{
  "num_attention_heads": 2,
  "hidden_act": "squared_relu",
  "init_std_up": 0.0296,
  "beta1": 0.9,
  "decay_shape": "pow",
  "final_lr_fraction": 0.0,
  "max_seq_len": 1024
}
Each number is 500 + 40 x the weight over its row's rms, rounded and kept within 0 to 999. Layers, rows and columns count from 0. Numbers have three digits each. The size before them is the row's rms in percent of the matrix's.

# layer 2 MLP up, 1024x256, rms 0.0562, rows 415-620, columns 224-255
111:498474524493462507492489510526558474513454469492495479476469501515447490476484482502443487490537
098:521415505521520499526438469477442578474489490514511498498516450454457483458555433478474455513504
114:488579438477528558543507530542550513536462486500459480519490485521531450533542468507512445533383
113:474546528543534575436500575496500554600496455475570491497478480474507469575553580505425483574488
101:538523544515455536469495501506479489581508466502476522503568532424438478485480497461485501512489
104:486391557474533509516525467482514489487475430502522481459509472497465484483492535536481477496485
112:510487529554504478528500480472520559539451443417571538486471466484579529506505547491500500586498
124:445503486542511490475417466532542507506441515524470493528492481493490509393572502513506451468525
086:520517482497443465530518469493480481528432474530507431473532563456489387513506594528524442553527
111:477548493555472544556551533455487478542463468465501487475537500553541490514497520539489519502468
111:497543594525470522446521557585583421495506499499517541501453454541443517398492432479522446499468
099:527414542555442506455512498541488486590519465496488441460540471465526543468490524511530511511469
112:498511461548458544500508445509493559522500453539473501500522543497496444497468452493395481513479
105:541509548523474489528431469569495491480530510532497512492527511480565499462562509516474468465505
095:482525490482485494550499550502455503478485503521552465420494457507524586456581467480520515539498
086:553453499505518498496511449549544514515514494527488477510456530514401466559565534548485536503452
108:544461523519481522503453442486491492536523424448515485505505485435564491513528545482488499541492
054:462532474540497509431454485505522467472517442503534536548519522519445518485575513493517416521463
100:513504504580525439499453465475517485517607486602563539536585536516468479499445506440420509519514
100:521478534510433480519452509555513450564484517461524478511441456536516553484434493575494435493479
123:544488446542517522484507496425483454548525458524458530455506506493465452488451445470535478513470
100:496544499515482473464486529443513537478531540430518438400431548531512543428537486522505487535486
093:505520499587447546483546530496518434561516524548500436506472495503492486441422560473496467494541
106:437474503491505548459539499501533500565553441521499499457519547516474473559500519501455473497433
056:567527550590456607526474470471527480526480437506518529529550496465464475389520528419512475510423
095:508522498503574516542395468475484443480424500519501501460458478469529536491490477513548522549566
119:546523575484493507509426512493476515542456428488651459501517517465447465504543529434461484478453
113:502436517565474557511550460534517511514522508525546440459479469504523500532426466468519513562455
095:569509487488468520549451458491459486521551512486529545458502476428515433462515524526521440501457
111:585458496475435493494518494507450537612551484492458495475528526518523408479505575468455459501460
096:535489517447552494519476521542444527536468506483526540471538446496579527492464523468486447484412
109:482480495557394512551472512493477429482588517562477512434445492498480524471451504498505484458557
110:471499558481569474546508460505473522515469488512467514474597473434523499541468539421426543666536
099:482484498516539606540503518501501442537539459536610523522500452534526542459441473500560479526438
099:491440532518498546494504513540494540577477504447511474502461512476484527483468528439559495539481
095:516453539527523489411498587557523488527471518497473460467500465462511486502528496509506437506410
104:528485535563422549523421567473555525538503492451506508479481529394560483448485522507468434557442
096:462521511579510552515459546431502447438552435534569431467581511534471541467443525467502510502526
094:534457503502505510472505535406504525471458501553499574441526516526503461461423466496424463558448
102:474418469461477496489477501473514479476461512443494476518534543440498508486464424503506489491498
095:403536469486552518531466480531535546575442495467513417480553465418476455485510562526537410480454
100:442442486471462489516487538484511454426520503495524518470475489416501440422450546513471532533527
100:478496522496470445497441521474474514479498446490504501560502550522527487524526505476445513496473
101:541482499601480530474538476502492534590468426528481472487538478519491515493475510514476494528462
097:478473489493495481513477528521436468529534490553451526537456519461543468466516533388514525525509
100:599515492488457426528414511480473566516526495432515510436409495487494525473480567500516503461479
114:489520622531456500432489508599489403479516513510513506466521589511549480548518574491484482556514
063:531458535525523520487475488527531478532488460425580488515452545499516479446480537424513442572461
088:587482488519552562474453528527487531470519477559527562521523558398487391509445454386514461543505
097:535512627520468431531484573516524397545496485421514494494535508499537429444475567492506453465492
098:526452490488515602478508472442467475507588451608482475463480588451482523467433502455545490451489
108:516505493511474542476465432477470499507507489497478458481458492444528422419451509490550510499476
093:580447490539504552501455516404567477482483434526551487414447496487551474460490487561528496531477
097:599531491509451456500450472514462526518598504554487556559524555473561411487443455488528514526517
106:527474518502467492486480496538539508444519503549474446478518485475512460527516572462526451494520
093:473533493583540520542511468523575494446511488419503507520524488558467545500563466464504490566432
122:479445494480567447522493474565459475544476531570498570525480487438541523490440537474463478518517
097:455497518534521534487452512509492446501510526552459524505489584534490526427462494511593537495512
090:483481515505515496522443471561465509568528483572508526513464482467498479472504498465546517491548
108:507441514481454507451499446495600482570462435495559560514489479540468432497561504470512412540442
059:469525507569525499460468520559534481528463472455573543561470514429557452439447505478551439569508
105:556465587456461460539412543532544498503504555468581492450503457430508509505528577501463474530502
097:484500489482551538488509457501448489479456455489542471498517468514509530518521553421550525536529
094:519523491490499574433436529561563538531490525447557528456518541513509511456521529545494511507382
101:506426517585454472485518455503493552555545472560519474472457545492547510450500523494522462474507
096:487559509499514469491480503544498525524555527552529492512480582516455565426525469490502501518446
095:494460487517521459453504493463471527504471461496464530476497458498432480466499506513467480534443
100:428556531463455456514449464527547481483498513474492550429475554468464503463502471470501512520523
106:536528505522451546454499488577482561514485488451500570485499549455518503483551528520479517478467
107:479504559524424490520387537521492453539526471529533528533473525501461500371469439521547465520514
092:603524493459496541500468506559472433485502498501457526539440527458448535526484543457494450573481
103:486572426535497460519473504489540521501522518508458567482502523443468403480482491495530512486502
114:454494541465485440456552517489567520573540490490535529464481466506463521531515524471549416532455
102:509477451457553520482478503458522500514470481453454522478541528569420450520431495446467459515441
088:457507527493551490517510500484487483480527487504481503517452504524507543490407520519421550553507
103:556499479531523483511470429554488484530482505558508541459483557436406535508527544525459470513485
119:522515504572462505486504503494461447550495496505510496519450496452545483488555527486511500520459
131:550478507568532483509511517467539527509460481466510467477463471516491427514491506493495505597479
101:534572508474462475483510479522497532514498473502617533466511545466496468515484554422490474558454
100:420539454515531474570476559514574494403432513490575468481490465493539520430537467421406513489520
103:485464524504520530525434570522512510558502522505553527514432512469497471479477486512511452492544
093:536467582467459504488426540470510489519404506508532435487404512516453542552471507501511468486530
114:505576602541489447543425514555479465429433488490587489484464473476511593427506487469515470524519
100:554424564475548531457558480460519549557474443465552466524517465496491530513554502487497436491492
063:520503511489497575418494465559525493570486482540542507512486450478430487491493574455496413515431
105:504440509496469512545485488507537591527459493479546544546530537487540532484509446518495471467498
105:534522482555450504509460551544569507501487485533513487506460514460545493510494572527509448511536
093:524486489527518510516548503555448538528531446546446488511533476520528487539474504447494454546415
100:510475509578511533440378581454484504532528496500600416516462434547540530503498532506538539561537
092:529600518514520531487461480496489467589500529585506460533474463404510469475599519443539518514530
094:556491467516550543463517508468535539491507472540563461494454524439398442524473550513452493541532
126:579526544529481471507477529535510529459429473494612482514489494520463499495523625448508508567457
059:535490518542488480523488456541509444510547488494537468473476429474461546454570539394533462520495
120:480486551536498552501574445524564478551527369516496573489500457561552497508506507455552485621474
129:503493515458448532525492482527535412510550469506612509487531566452487496504476472465534402480509
105:485551488536498532513469575506484489486465487480528424452454510580525531477513471535516474501508
101:497502531531507527553455479532446514551511519499502550479525497461536479502490512478478529513580
097:569427492484450458486521433506433543509601472467479448498519533492427518518505468485448482526379
104:516440517562432505504534449579533467591561420505465558491508546580509449498512498471484463514443
103:577528549471474508533425501500484469494510523462496493438501507483524492500513500541484464479550
106:487454495504438487492415528539520497605513455452484528492463504520438523461523547493525455533451
094:514490525510489562490513572503535436545536472504454476471498552525472496461537506534451479495496
104:545537546499469541468495573531481478505468455556630556426436417445468448538572507486502410498522
101:494498477494460501485475532494550451536446500523469436475521546455501522444533526433528511507385
098:492460486500430561583505464422444468487537493524508418457484479518481507504434538521592510491540
087:587524551542560511479547502531521485555487446532490444508531422467477480470456512436484500500515
097:548572514601513494493515481505492461497468513517540497448503521491554506484475469540440503513525
110:583542496509457447443461543493508552553521517450476545502492600486482503469446486504523432505493
101:480511518466508483470503468508514479490487485536496521586543474502500511486455454452522452513454
106:452541467520469535481501544569526461490509518511526570552401473522450461493495548478487511546451
091:489511513555577581466537483485514537482529442498453468507506498524485465497522557406478478541491
109:478448539510483573520462499525500485581438383486543516496509514514554562440567506499440419477465
140:511445498530461453478422471565467464523499428491492597533540524464493515463497489485526415520497
092:496443461505518588387438505447533442461502536587532454483535517510491509454498566486564531514466
112:476447470491471549405483523527511489573473498569544493480528526488516505467451557524585422484475
095:501444458546609538546503481556552440493504505573523502469448525418430548573490519448537480518530
117:506438514584476538436492472533499442555482394556517554450512499504523475526499558502515475605483
097:492488475446423527489510504524557487509536443450506445455500490530446541481496526424509446516484
098:489436518526481483542477493506471531472440478419500570476444474522461489525549548449439497540492
110:588423526548496555494438560500545486550541500460568493444467462452534477437448496507447417474514
112:519472474516551478503517408483492484583494369497509479465453561456454540395492469484500509464508
102:475498519583430539503495516515473452590483455569551499465559531472453520454501527490482427444486
100:517546579478539541527433508550513480533429509543520501494453503465446516499503510521537498459521
095:481504489572444588498499506506509438517588506557592482451484437511497539511582443501483443514499
113:586508546479470401525447526532478534490473547517498555460505555548461441510531517417463510495454
107:554507441573484584503552431495431522486504446597519457455550554545479521503447511476541513506482
101:432544552519511504538489480532536504453533524483505422515524476530521492488565452462491512514435
107:507545468546485452506421513551473522541486532529519492482514489458483420469506493459478521493447
104:493536464486475455457517451492472517475504488494505540454573506503450517534586584461512465499499
062:504405535523514537449420519477534513521548398502589498493481546498477540443503560524502463497444
109:507486545566466497471501484487565504487482495506476512568488517445570510500530524464470464487436
112:606517499487462563470448520532514511498513487509604495462509494465515499475457528432499452456428
093:501486468521500477513520436469491499543489494449498567443462565485542486498489571464555452508502
101:460423593490461535511562464564551477556563456550592525508516503486454550513498493473518524575542
084:472480516503504541459492599520448443466509498504562458417397548423531464497467497471530489563504
112:564556468530456477517475525583493543524449473542527507451570474451549449484564477492463490601409
099:449522481457492430477458562541499434546441471502495530415522482482490489522540429499524495571519
100:566513591448504489480516468522509488508444478526507455441478507433502443492492547525443455489518
098:486458512542493495484491514508529544522512485524512478528491489462511509497449518494459517542488
106:535458521444454473561393447470395498518492465489559555415530579493478518504449487512509494501534
100:488539537521522490487532463545516520541484485506517488513578562474493454537472533468551441525469
106:518480462561515553531483449508476524461519481506520503500472526436459509510491512467488516535514
097:435545518522538551563419493449577493499487442492541521484556492557505531543445496475473521531525
098:561499505531514491547493493444536418617453480520553466463570563459438554500459561543427462482498
093:545408508569503518532458505462535442554521479547499508467471545493504442481504493419536461531467
101:507418482571478523532496472570457454539472475516490573535562523506498512502511488521474528518486
114:506555473506530553528412523535486474546568497496493540488510500384475467499443470383565502479476
106:515406460545498538538480498534549500579468504491529495447485581476479527469522475535549498504483
098:493548517512505550510491523468435451550545480525452530534442427543522522541501444470534398508490
108:499525486470455559441474562446489507538445451455572442422470508543510446439469564489523401523485
105:446481550560455502528471587508495483546472493513447515493489502482502487385508486522457486513505
092:537537544503539515455472467470445482504477482478516475539580507530501416421433524509473523507417
096:496504524562453555495432521434535425481538458531658457454487515495445592443489456554546485500491
061:521474605481481523405469497521506476526509429529503490477463587536502517423445474400488428507426
100:478478500568501515513504503500496528506444499488571534498574548479396581470528477511481505485429
111:525554594510524534454467572519491503530511536450562464495478459538488594406534496507538502483523
097:498506497498515520508484475526470485567493514521525490582439510488525477485521562476569499561494
110:601543510498448504523510539496539460474558484546571468522463582507568480525563572527476429508503
104:504457465531395543496492534452521464600558441569494467428466577556486514438495486596571500576519
117:492450551487497485531515493516496470470505486471532495491484513423495543508445517486482517608525
119:475472461504501581463509498471597440521488470541548552490454549492459486503535497476527449548423
097:490448465512473476485492493509552520586472531521493483506470487459567441491509529481516526534487
103:441595582486557427516426423564484477545519517476512540490503447493515495500465533429500520629519
111:474448545563452572523497511480593449460475467569521465447523490484418516478516549553541489517525
094:491490474496452451507463543544514577642526524508489557455485517507484472477504486455448487547427
094:507508523558533558519485463461513507476532448497538441490505477536459634488406503481523381524540
094:469504511527449572535495489489489474545425457569510432445549552480438495507496492559567493458465
108:489462489498478529504520584497553518495481456414598489469521508519467506494488444435504508543518
095:529529474554527513542508491554433506511520481459469598445474519517487465535550541454551460516459
065:519474444520433458424468495478549497527489416469578509518523568457486453526452563455504438529515
061:475463541537504529542503477544555483497535402487547555482567496524527403500504576513527472556479
100:490519531534433557450558438474480517480569476506518462523492518453451465471570532530469439472468
108:597564500496492455414470425581535553496460458421485473512431611482530540495450500481468537475463
087:529457508601456524493475535499530496513463474461673515435457507515443567459520553555511471525553
099:544467524495502523505505500468472505545495469552511530501468550468503526514540482504489430509451
089:547504559616465536556506494504478446570446466458488448513513510465499502486446564499514490593471
096:472440557543521528483571472490541507547514485477507500498474531524489498545529506496556475576469
093:534447469533537570482465570500419483526434488502518469493399476508535539485472470406531454478477
108:414516573541545512450460516462557566583553485504518454514464502479510454462543492520498486541445
061:490454541553471455525511503431505517542559416469553540512520510497418527401546475490502535550468
061:558503572547566475424469576495485479544533435570498490507560457531490499507510548442516447565490
117:531509489518488434446498517525485510505507455507483543600409505465541451544478531438458449533495
093:524544525579535545432514461524542505487465452554530471530497552468525476501454515514471501608463
100:467518508581541570455443466442551526500439487442520433546478496489481571441522465535540448506501
112:528468427579540441521511422535465524565477484574463492463467505518435448578512529433526518562491
065:483516502520461510466424476484488474486521433536580542524514544451445547442495469539585501508498
089:529540514566522498531478549448544474493494468462519466547522454451535460493483538409449491543440
097:540531542488485436517407488518459528405500502453524511451482556483432420479499506393472511488467
112:490531515475517474494489512520535537526473485492520425504475446531506505478494567491513477626476
102:525516551619550496463505483502487503483491496508500511528490529495434526557444543503541455489489
101:508468495496502525450523512521511526514474462532502492487480545477534544418428506559602433510448
105:493489499476508603456472483513513465518525411495543494476459522455443508460475550540455492502455
064:476483542497539526470460526464551453478473449523551535499436525469434461439438581511521484512528
107:495479574495435597530445522487591454554527506429567511485512565483502536384554482518551472488469
117:494509528507522517479494516518578449575533507498488526479531518410479494500436491471496539573488
087:544444492497501498492430502500560504501483479497478437471495538443565458478521481402526474442530
096:477447507462550466451445508467467464564604505522460503510482495518491511449524481485514440501456
121:565469554513453513539423474475513462579497456558517465462513462439480489489547577503467458506457
099:506519492538475567512544558566504587521488466482535473463480493504411498517494490466490499479477
101:498440589541492511430485532511491531523510440479557575549441512473467508504564541516480393535458
102:472523517497499523529438555511472447544514494445516546490568467507514489417430473498492511553494
061:507535494551527537481439512525553455462493415485519479441519534513543499437517550536506433520498
090:481527448534503598447506455512470494440451484444562480494504503463500443490488504559513515529478
096:538478535564458562581458471500550403456431519559512419516530505574451549444564515479503460492492
108:606485460489448485556496563529438522559540460525534520481524503435451428524502498510423469494501
093:571496535499488580495515496568586481548476526513507538467464520545522504444514505528500468490445
# layer 2 MLP down (transposed), 1024x256, rms 0.0525, rows 415-619, columns 224-255
104:491519567501483519448541467449475501536519458467488504557501526463513501479437466448520474455604
097:512528516444505535503521546548549531461546584460474542485503546529484482472457497498499497438566
108:415507517514546507543521583496569498521524518534562489538514478508505468544547474555515479482454
112:534541386475474461469452457499468523496544486492494437515461461460565468515508474464551456539525
100:525505525481609505488497485432462521481477486526452469485532541427507592494536490552491549441482
107:523520500510480509490538449490427521536506501525475440513594500517457483495490521496519561423496
113:523547498497546462555475431517553489504504485472443542478560484522558535475518510511479509470526
111:542454486487453479495504492467557519502510561527463514456433542529501460499505544482550525510560
092:488469477470498449520474464457523539503480577499491466546529561472519480551526480559521509482473
113:516520465569507615459493511548543554547518455518470545494571424526366476450458492414556507445499
108:472493495529477454427468490478556555464451486526502483517488567514600486438423479510422511461587
100:476590463490548466458510495444512492563500484464445495588488524553490497480491483542511475552554
112:458476534481488503505483413571573471499524572538511453478479484470548538542538481465547478478521
108:498452524486444512528478469476525453545548455528538487518508571475474422408496496510581474549554
098:502460506491519474503607524463476468515495508501402475565463528553485385490471487548445467510506
091:502530449433512477421525420576509526483491530556503494594436492492489457520432551528477523456514
106:602544426508480559555503523529437453539438504473498507472511475489523526454537486527542494491547
036:432532463515487514494533535479495460482484485511458467533485472552500482519543483476475460455491
104:464487466497504519447548504490502469559519577601437512521488460519534431546504404546461573477493
102:518544442378462586504482452459551479419532579464423500501475527517461499506482468528539522492483
117:599444530535487477547503505515490509476545495554465469542521532473521464537602498576479483463508
100:484500542435475454427547514481482443539599560463464535475386483551503500518576487536538543432470
091:559525517461479512438474512511495538471487485451468518520488443523479473472531501485479597442510
105:449574413503506551464502514537536465560509464548500467447555513534450541470512520566529511486565
044:403457514475460494513564483502520535477510517519471518592526483456506527522515466440421449490570
091:520481493530425517413477561548577507535503454493515492485528528524507508411538442466423501468638
104:455464508586495547506496443508508446434529534555455546506453488433463496488565512550498523536516
115:435476490526555502504501537411523552475517505505489507499558455531517526512464458466493491535536
098:518533502442535503471545434510463547534470516459449532512541540514512518506506465586486549505480
109:474489457513550527535501487458528450490521521456561431526535529503526481465502490502486562563567
098:560529462484564550495526517480527537461492465486461476533512412469500526551543497468533488468489
096:527508481480672492439490515516507622491420462460489478550514488486512513509504494490503485521522
108:564446549484429462522571535549491450533516585419465531550468538526454491502498504430514528524556
107:555570450500497533507428470460467528547536492516484465558480499469473567458545481497486518454537
096:505566465440469514533510500473441464574534455446481489540474437461467579504462493507534468441547
101:479498561486446503533540456467444449498508471466453564497482517500466530530602477528460498450537
103:499474482510478453555501475392487459470551465530487574454467492473539522475510517482477434480549
101:489502521488521573443526518521435484503442549370476466496464437530529499499505375560452451461484
096:443518486456595518504562526451568577446473543484489500537548488579546528512520480498457539459521
103:464398485401444561467577513554532488536533483462490431512498463535555543524478533542481560544614
099:565508512426504520525529484505446424478560530489525403488472494530518494524509526590500500443506
098:440577512477526537515438523479520440496461490464442517512472517543490495522502445546522525489576
103:422439483578459541467587500470519457480553486526440519498471426522432537486454485529525547474526
105:528568524424493434479456543434526542409500500611493481470466488547559490503482559508484455523498
099:497527516421535538473490537484508470509464515517498496532493515466491479480461501530461492380533
105:514457484390481541514556577490530484499500519553433472542502523501544462509496554447545463524540
110:523532551436465565468549521584484443544527658436543523475452531541494507476522498482480509417524
048:460519442500523585487512530556498494438447569486556525551528578444518534447560489516516543447517
093:566471462542508526506467559451537532525466514497401482419522505480517487460530447520489551465427
095:511478475441559554545531427509438490526471516462450507477517457539445507528562500546540465502500
097:471503429472538495457426524462504531476571483457488504508498490505505522524463491532534534500539
105:520469412544482436466515469545458523449507456502479550487490494476503596525497515537458469471534
095:451501499543472532462546518513531525562472521465508523497548538510507526504432496467458536523625
097:516521506469471503526496494538455481457426558477562463456426549443511566475500508522453547460508
105:548496490464464507503583529538514438581490471461516499533454557579513541481586486507591494452489
096:442517455492548487489560516496474527451513491533493541512474577492509427499500472572546538522507
116:507475496552413549458493496537518466517540495483477517481534499440444530390488506515471451397539
102:514458471452474492499507519442493533453512483483488473515465458530530510503512517494474478444619
098:515529472493494493453502438463576486501440446511420475549508476514503472576502436492416485533490
109:466454507568476584533491484476540502498490481487521455569519453512544491459507437476441575503492
044:494526488444466451464463499564562489501499580570407512514468492463530503539520532619482473488517
106:505485452511509540566516588537504517532450532492482448534437473534470477471438467461484523468473
097:466528513478465552488474528540497523405489499515516489515469557458458504521469476481450467460428
097:535491422512608491423510475509491565510519480524441474516545537491545442536470529505436529432515
104:512501572513522462519457494458505508510483494470546480485490502471536525497499443461492510460513
098:470524536469531478461564464523508504526456460553499490512487483535535570505577426461470493523452
095:463489526532474466480515481489505530506449508566452494501493499506498551446582505541474462520481
101:503472547487456477533487487513455520454525518550539536551484463482475510561498530541395474531499
106:553561498540471490489526490495524537465471555484471518480514494469470527493538490518418457440439
100:453453471482503520431554510496489566506468540467469535468505523529522486495474506503499500466588
095:477511452460560539454479434500560552524459463410524470563537466502498455487562566555533547443585
105:512460537527528539390585428465481516482502393567529517511503476567460532544487568508597511578442
112:559501458516498540496549536567497424542530514520491520440442456502482568438579463469509550431487
103:473546469488515561523503530496524486507511471517582514498501561467457510485465445513511519409484
091:531480580490495480470474491486574452465487517478436576530476506475499479551469445494458518497562
100:505503486447565473542483485515502542430462484510451507466498486562490496536553467476498497510577
126:600556489559539487529455449470536485546469493465485425519488514500533492506463530501560508509494
116:514545546493505489595489442445484473513520523473459543477528480492529550487504537515446547457540
104:466534487504520524456564555520458512479499528436469452464554581439482476533577438538475568478553
101:529510458524552567525543438465444563594584554491440585509482546498531411458528512634510494526496
106:447579488475447523476543429526482486540496516521415562525516444538518511480462536516441469499527
099:493458535389502426479490538489542455507490552492452503568443499518517534512526513487452459487473
114:432473506480462589466476564458530480551551520517506461519488442497511475486482478450482470434447
101:563533453556536483429528515440485563575543468508472463549508509490533494469480494440485571477450
048:534526469505478536507555505526493544492455507475530493513542470498548506497568489540496507432462
100:522509459440525501464550536522483536505547501518473510507515513516462498462532519502476550452409
106:535528467445398508516491530473511435481532451476505531483461568525479520469539509500495482449425
094:463476551529507531488473516531519490505528551501474371456432542521513544474503460503558499569478
105:482464534494487451593566482559486486438527482447439490447518448403481556534504512566529503463506
097:534542526470460501427484458483487427510457562502488446461470524494529523511546452541458528440495
098:491542490466539461478601489482509448478539528470474466573566513436492464499489528558512601535556
117:489445470439479516514499462487479531554508519463486523504500430587502460502546532403421487450524
046:417511470463518503497513502470502496456521485426570472550453528554537553546575538519448546480517
122:516445481536527493472457565507573506479508483540556458537572518536532489502424538589493440515426
124:496504521446522442512543464446545581520493515430515496399490597506469484525507474488572511465451
104:483510535478517476547478491575536450523462507530519550547538513443458453430479511437452555522608
098:491489551456433491518468436464513445528482477462479472486558584495520484568445478543497490518562
099:515497450467458460504528490526512495449492542548394497489552491560506508574520415540447501510523
105:559513487524465524546450472527529560486462560480473539499497489462507493496410498514468489508438
102:528569426495523572501556569498460543544475525536435541559476499518423498542522447479537560559492
109:500449555516547482530518453462528543438523464583450525485548500508519507474530514507472555500556
097:491520554549555513557549549456504578511458555482464536434499569460531508563470496421582523538524
104:502463419538489446519511394409543479502493517522497456535509572485525561488477463540498441527544
097:551519450512486538511465475555476423445533532535416466526501515528513554427553499477516507492499
091:554543444505603410426477527538533567507476512454460558595492516490480515520537453487472473540454
096:551511505498565496472470514537508535535534524532460411574588440499525544515484489537474494462583
104:521424512484566489488508483519485537533437502476465530510583532501497468436471493542532544467538
106:513430566493504488522459531496425487420487585463507511478472499432505521510532484481468452452542
102:381538478462456523467484472509478447451520526498476510503439539467576587483539503526488564516480
107:493503525553498475526508465493488493513451475509500495516454472489606489603541483526449541495485
096:493457454448543466496445434514504413431471577504441478479486482452475490527511485574578535446509
114:441488493503507501553506489575541522473489485524529513492450492465447545507515525561636420571387
122:498477528522477445528509557497496487526472498387458448546520513406541578489464499491505470483586
096:497502440461521538462560509518481513432475504551473502513479500508522529473396546478439583510548
107:532557512505535461458477527490535513535477476467433539484481418515539506454505506480469479502670
097:529485418498433502470527530505431519530495418448426506513500521535508431477543467477461553470490
114:474473527490445562467494479472534542500467527453532528549518493517522425460526494552507466495477
104:489554482503534502544502477510551461484563472478478541463526506569481493503520476534474483454525
095:486583452512541509456493493449494476506516466490540459515586494514540440426489500435566491461558
114:527509495487509459570468439493483491503473463497462535544464519549473516461561500491429531523568
107:496520530470456488545484515471525525558506457470511457530503534529453527532503495446545534412522
102:428421501551482423530512503445484491496527517492470588503535448501466521560572585496454551505487
102:544488390417487475459525486565424483557537511458506547533497535482486449481462413504523482448537
096:546458491469480464499539548496544495503547439476499489491454507496580492484509489526523527528500
110:529501451527560543427527530514525487517536486466549453541518554543458488515593507513547452521437
110:470442496519523518480524420540497476485566475526533458529520430494569506530455530602462483489474
105:444532493537482497512510481525451512518523428447530506533511517463550503545560459485485479553436
108:517491522505517494409518467500480462566478429525472571547472542554471568508530519484515443504505
102:499498538493501540553482497464425490408509512448446479493511476448524564460557467493460512417545
057:475492509496561478500543427450454493454519505457499501558526465495576499518497525556540506522464
108:447502525477511514549442509496503474551444524457489518470486506483515506517491449542430543532504
110:505492466493553524498503513541491473510541504465512470524499430487530569499558505428470475447557
096:483558575421497490548494508506474483519421494509493484481509505410479516486410473485536536490538
104:499506530586548436508528466336452495477510540466483483499512541501492479418514524477526523500514
088:453533540479530559485431503484567442471459509461439522515496496518492496530496458574509526472620
114:486532450505504511427483495544519561478531487544485494463465561495492459500529498453525502562420
099:464547467521538543466537514498486524490491456529453530562494539441527467472433483457483520550606
097:466531431523514475417465539484582498482487479436456468571555489555567515490529514518431569501544
105:507523517455513455654458409487508493491512495470459534454522497468544519477502528529465575481536
104:471506513600463488478466513572540363447508544453427518524485423498424492446474410507487486470556
102:487563517508531539493518452517529541544465546499469487603555517473515488566467533526549558499437
103:519496443463437536444622405499517509515468478563439491536558491558488571547491531502551540544502
098:512450598426477435465513570593479483496556514506483470476491559501531464434515425522538503509620
104:524538490531551481423554537433562511503467506466529521507555474532511437530533581534422498528408
101:494490489511457496556532547454468471544503542539463477495442537525530453507554562490474544485492
097:523487465521430460474458444482492502479511533473520489523562496468583572570548503548473483496512
118:533551518471434598540488549456436446568531531503474488491457554504485558502539510474526497589395
096:525515445523467516468545504534565531542475484442469483519446533488445481476517403547426504543532
101:554476485479476472531486499513490524445470531492521469589494583528509533540547522557461535440456
112:424502455502463523481550528449489538438443464560491523448447505455444540462496559510492546501471
100:437448491460434449490541498483457493527507620477446551514518483435510476495504544549460505409591
094:558506493478566497430508516473517523464481530467457442508553490475531442490422528568467512504440
098:440490480511502514437528532489514564495476504490480529502506497509502499484485501475510533521622
060:530547484453576525583482486483487430460494504474485443536508456506612480534557531594483504477479
104:507500482565552463560562482487505501488498487570488478514468476538486514506524524514442604482556
110:469505477500532458500465445485508546442456439519447510489523563460554446486457517490485494629531
102:533559543477486536561456518494484505520481515495510544570496446480573521489476498512542517434559
106:551504495486538574465505492479559525506490580476467477455576506463419460527474534503534496388444
107:537526472499525541462513476515496454504492395480498487492527416455556436457499480465471526512568
112:476447493486450590525503506451488520480581531563550509481512463549495467530560469518615490502483
111:467474478553462538471516507508516527464534544508522511437517493481523559487523499461532553564434
106:491574520468550486479536478482451464572516485509505549513437551571490538512475505499548514498542
103:595428502473433506535528472520521407543513457517448492549521577447498431445449481515484424495514
110:528563479519536495485495510558452508529463558482547511531476473489549524561484544449455482542511
102:465525466485528445483421469559513475442502527471524478441544465491502486504478449538518526445494
095:497511480489512446547508515467474517519537510410480533511553491545423470573534507506492493485569
095:510522478441525522579464417568455500463510508574435539510537526573452507491436426507488492448447
101:410527504460479469466465406531550484521496515482468516514571485521594511418488558551473455428562
097:516490496475497549552513470571511492487528506493474489482472549504477555490486446449480536512493
050:463498516502579494514492498528546491449463553542504546581565455434538530430576492521514533480501
047:514527507501533548475521538545458562552490507529418491567475558490540511426445490483437468506478
098:495455437483495449484483552532495535572526524443505464539496493448501462468498487525505516569473
100:510452514432523538507536498427428503513506558474524479468528436466482501552511484479511503454481
091:487487494508493452522509478464515498516458536474449485569547550500483521552496426437520502497659
100:416503516508512449501543573477492566466498504494509535521556484470514470595596495554415489460508
096:513565500510558456512459456473515514529505490448477523516532495419505485557530424449574512478506
104:441502505543549530483537416531523520539518538583506503442638548586582534563482500495522522526485
099:512478488454549454528483582461497499459469555446421524538553498504492480534484526521531536442442
109:517459527488465489488505448492432459426483461467434441472521465499492543480505511470475483477514
048:500488433490502470501485517554539501450463558521451513511518470484559473527488490502460463443506
047:435520521542500514502513518538481501564455512448526496516526555507572485475509440496472485500463
121:473504470493554434495476541449535475543445476473591464565484540489585488573562481634443496443447
097:528542515503520529433497492522493481573490578506536487537516475475523550526511451546461484463495
102:550415537511449477505501559524512511544531511510497558521476506447511498553482534470480507458596
111:529462491478573460494496548512546475543495574468451538547516582528435506488470408483466531455493
061:488569505486560433487496467519519518484472580536500502524525513450485477562536452501491543543503
095:474591456495559522456512504502462515468468483530404396528491427445604414477535515498519496552445
101:514493540434511495492556505445488455494547507505495493495474517510473404559580532486453484473540
112:514463501483437526476502534451557501499514499525490509478497425515484433491471535423535511497568
100:470572459468528516517517479452506514443506537464435540481577574573524534536513453474471550416474
099:523511552445500454491531478551536568506471513486482555495453483506558485478463511509517477571552
102:529509487480479511506570489525451482523429456479503470537546511552511499458469512417502559525504
059:465511453524495441516517471551497525441533552413464500473512477494520522604555457526550490492486
107:500544571498526438497550493509499547538496491505425539480453497553516470527466464451525518498529
113:583450532533438507576589510501494443486504538490545519486508524478512514509498445516511447502523
094:562498458434547480496492506522508466534433545464486476552567562491535453484505500520474487487494
100:477537492458515470510458463468569524439442508455546489476470470503595472527501510484440526553538
116:557474522470525433476470557481503513526453527570465500519541505506433452536551468428428512549492
101:506519500485492510565463448535496531380526543451505538495552489443473529501474428491507523472551
105:510451535533534503473503420515478555443443509540505580482541485466572533584433537529474524623415
097:442554483543516529537481536479477504521445496479525509508484479511565462511526475458495569516689
044:521496455518462488506505540516556450444537566462407443492490508536483423516516484509513527411456
098:491468501386562593537570432469497557461493512447515523543581592444520441530519518504485548457479
099:465485501510515476441542460509525516497525474460472539498540482510503468523491473532473499510459
106:526559508474493493493549560465414525508468431541519477482536475467502542530517534528448499583418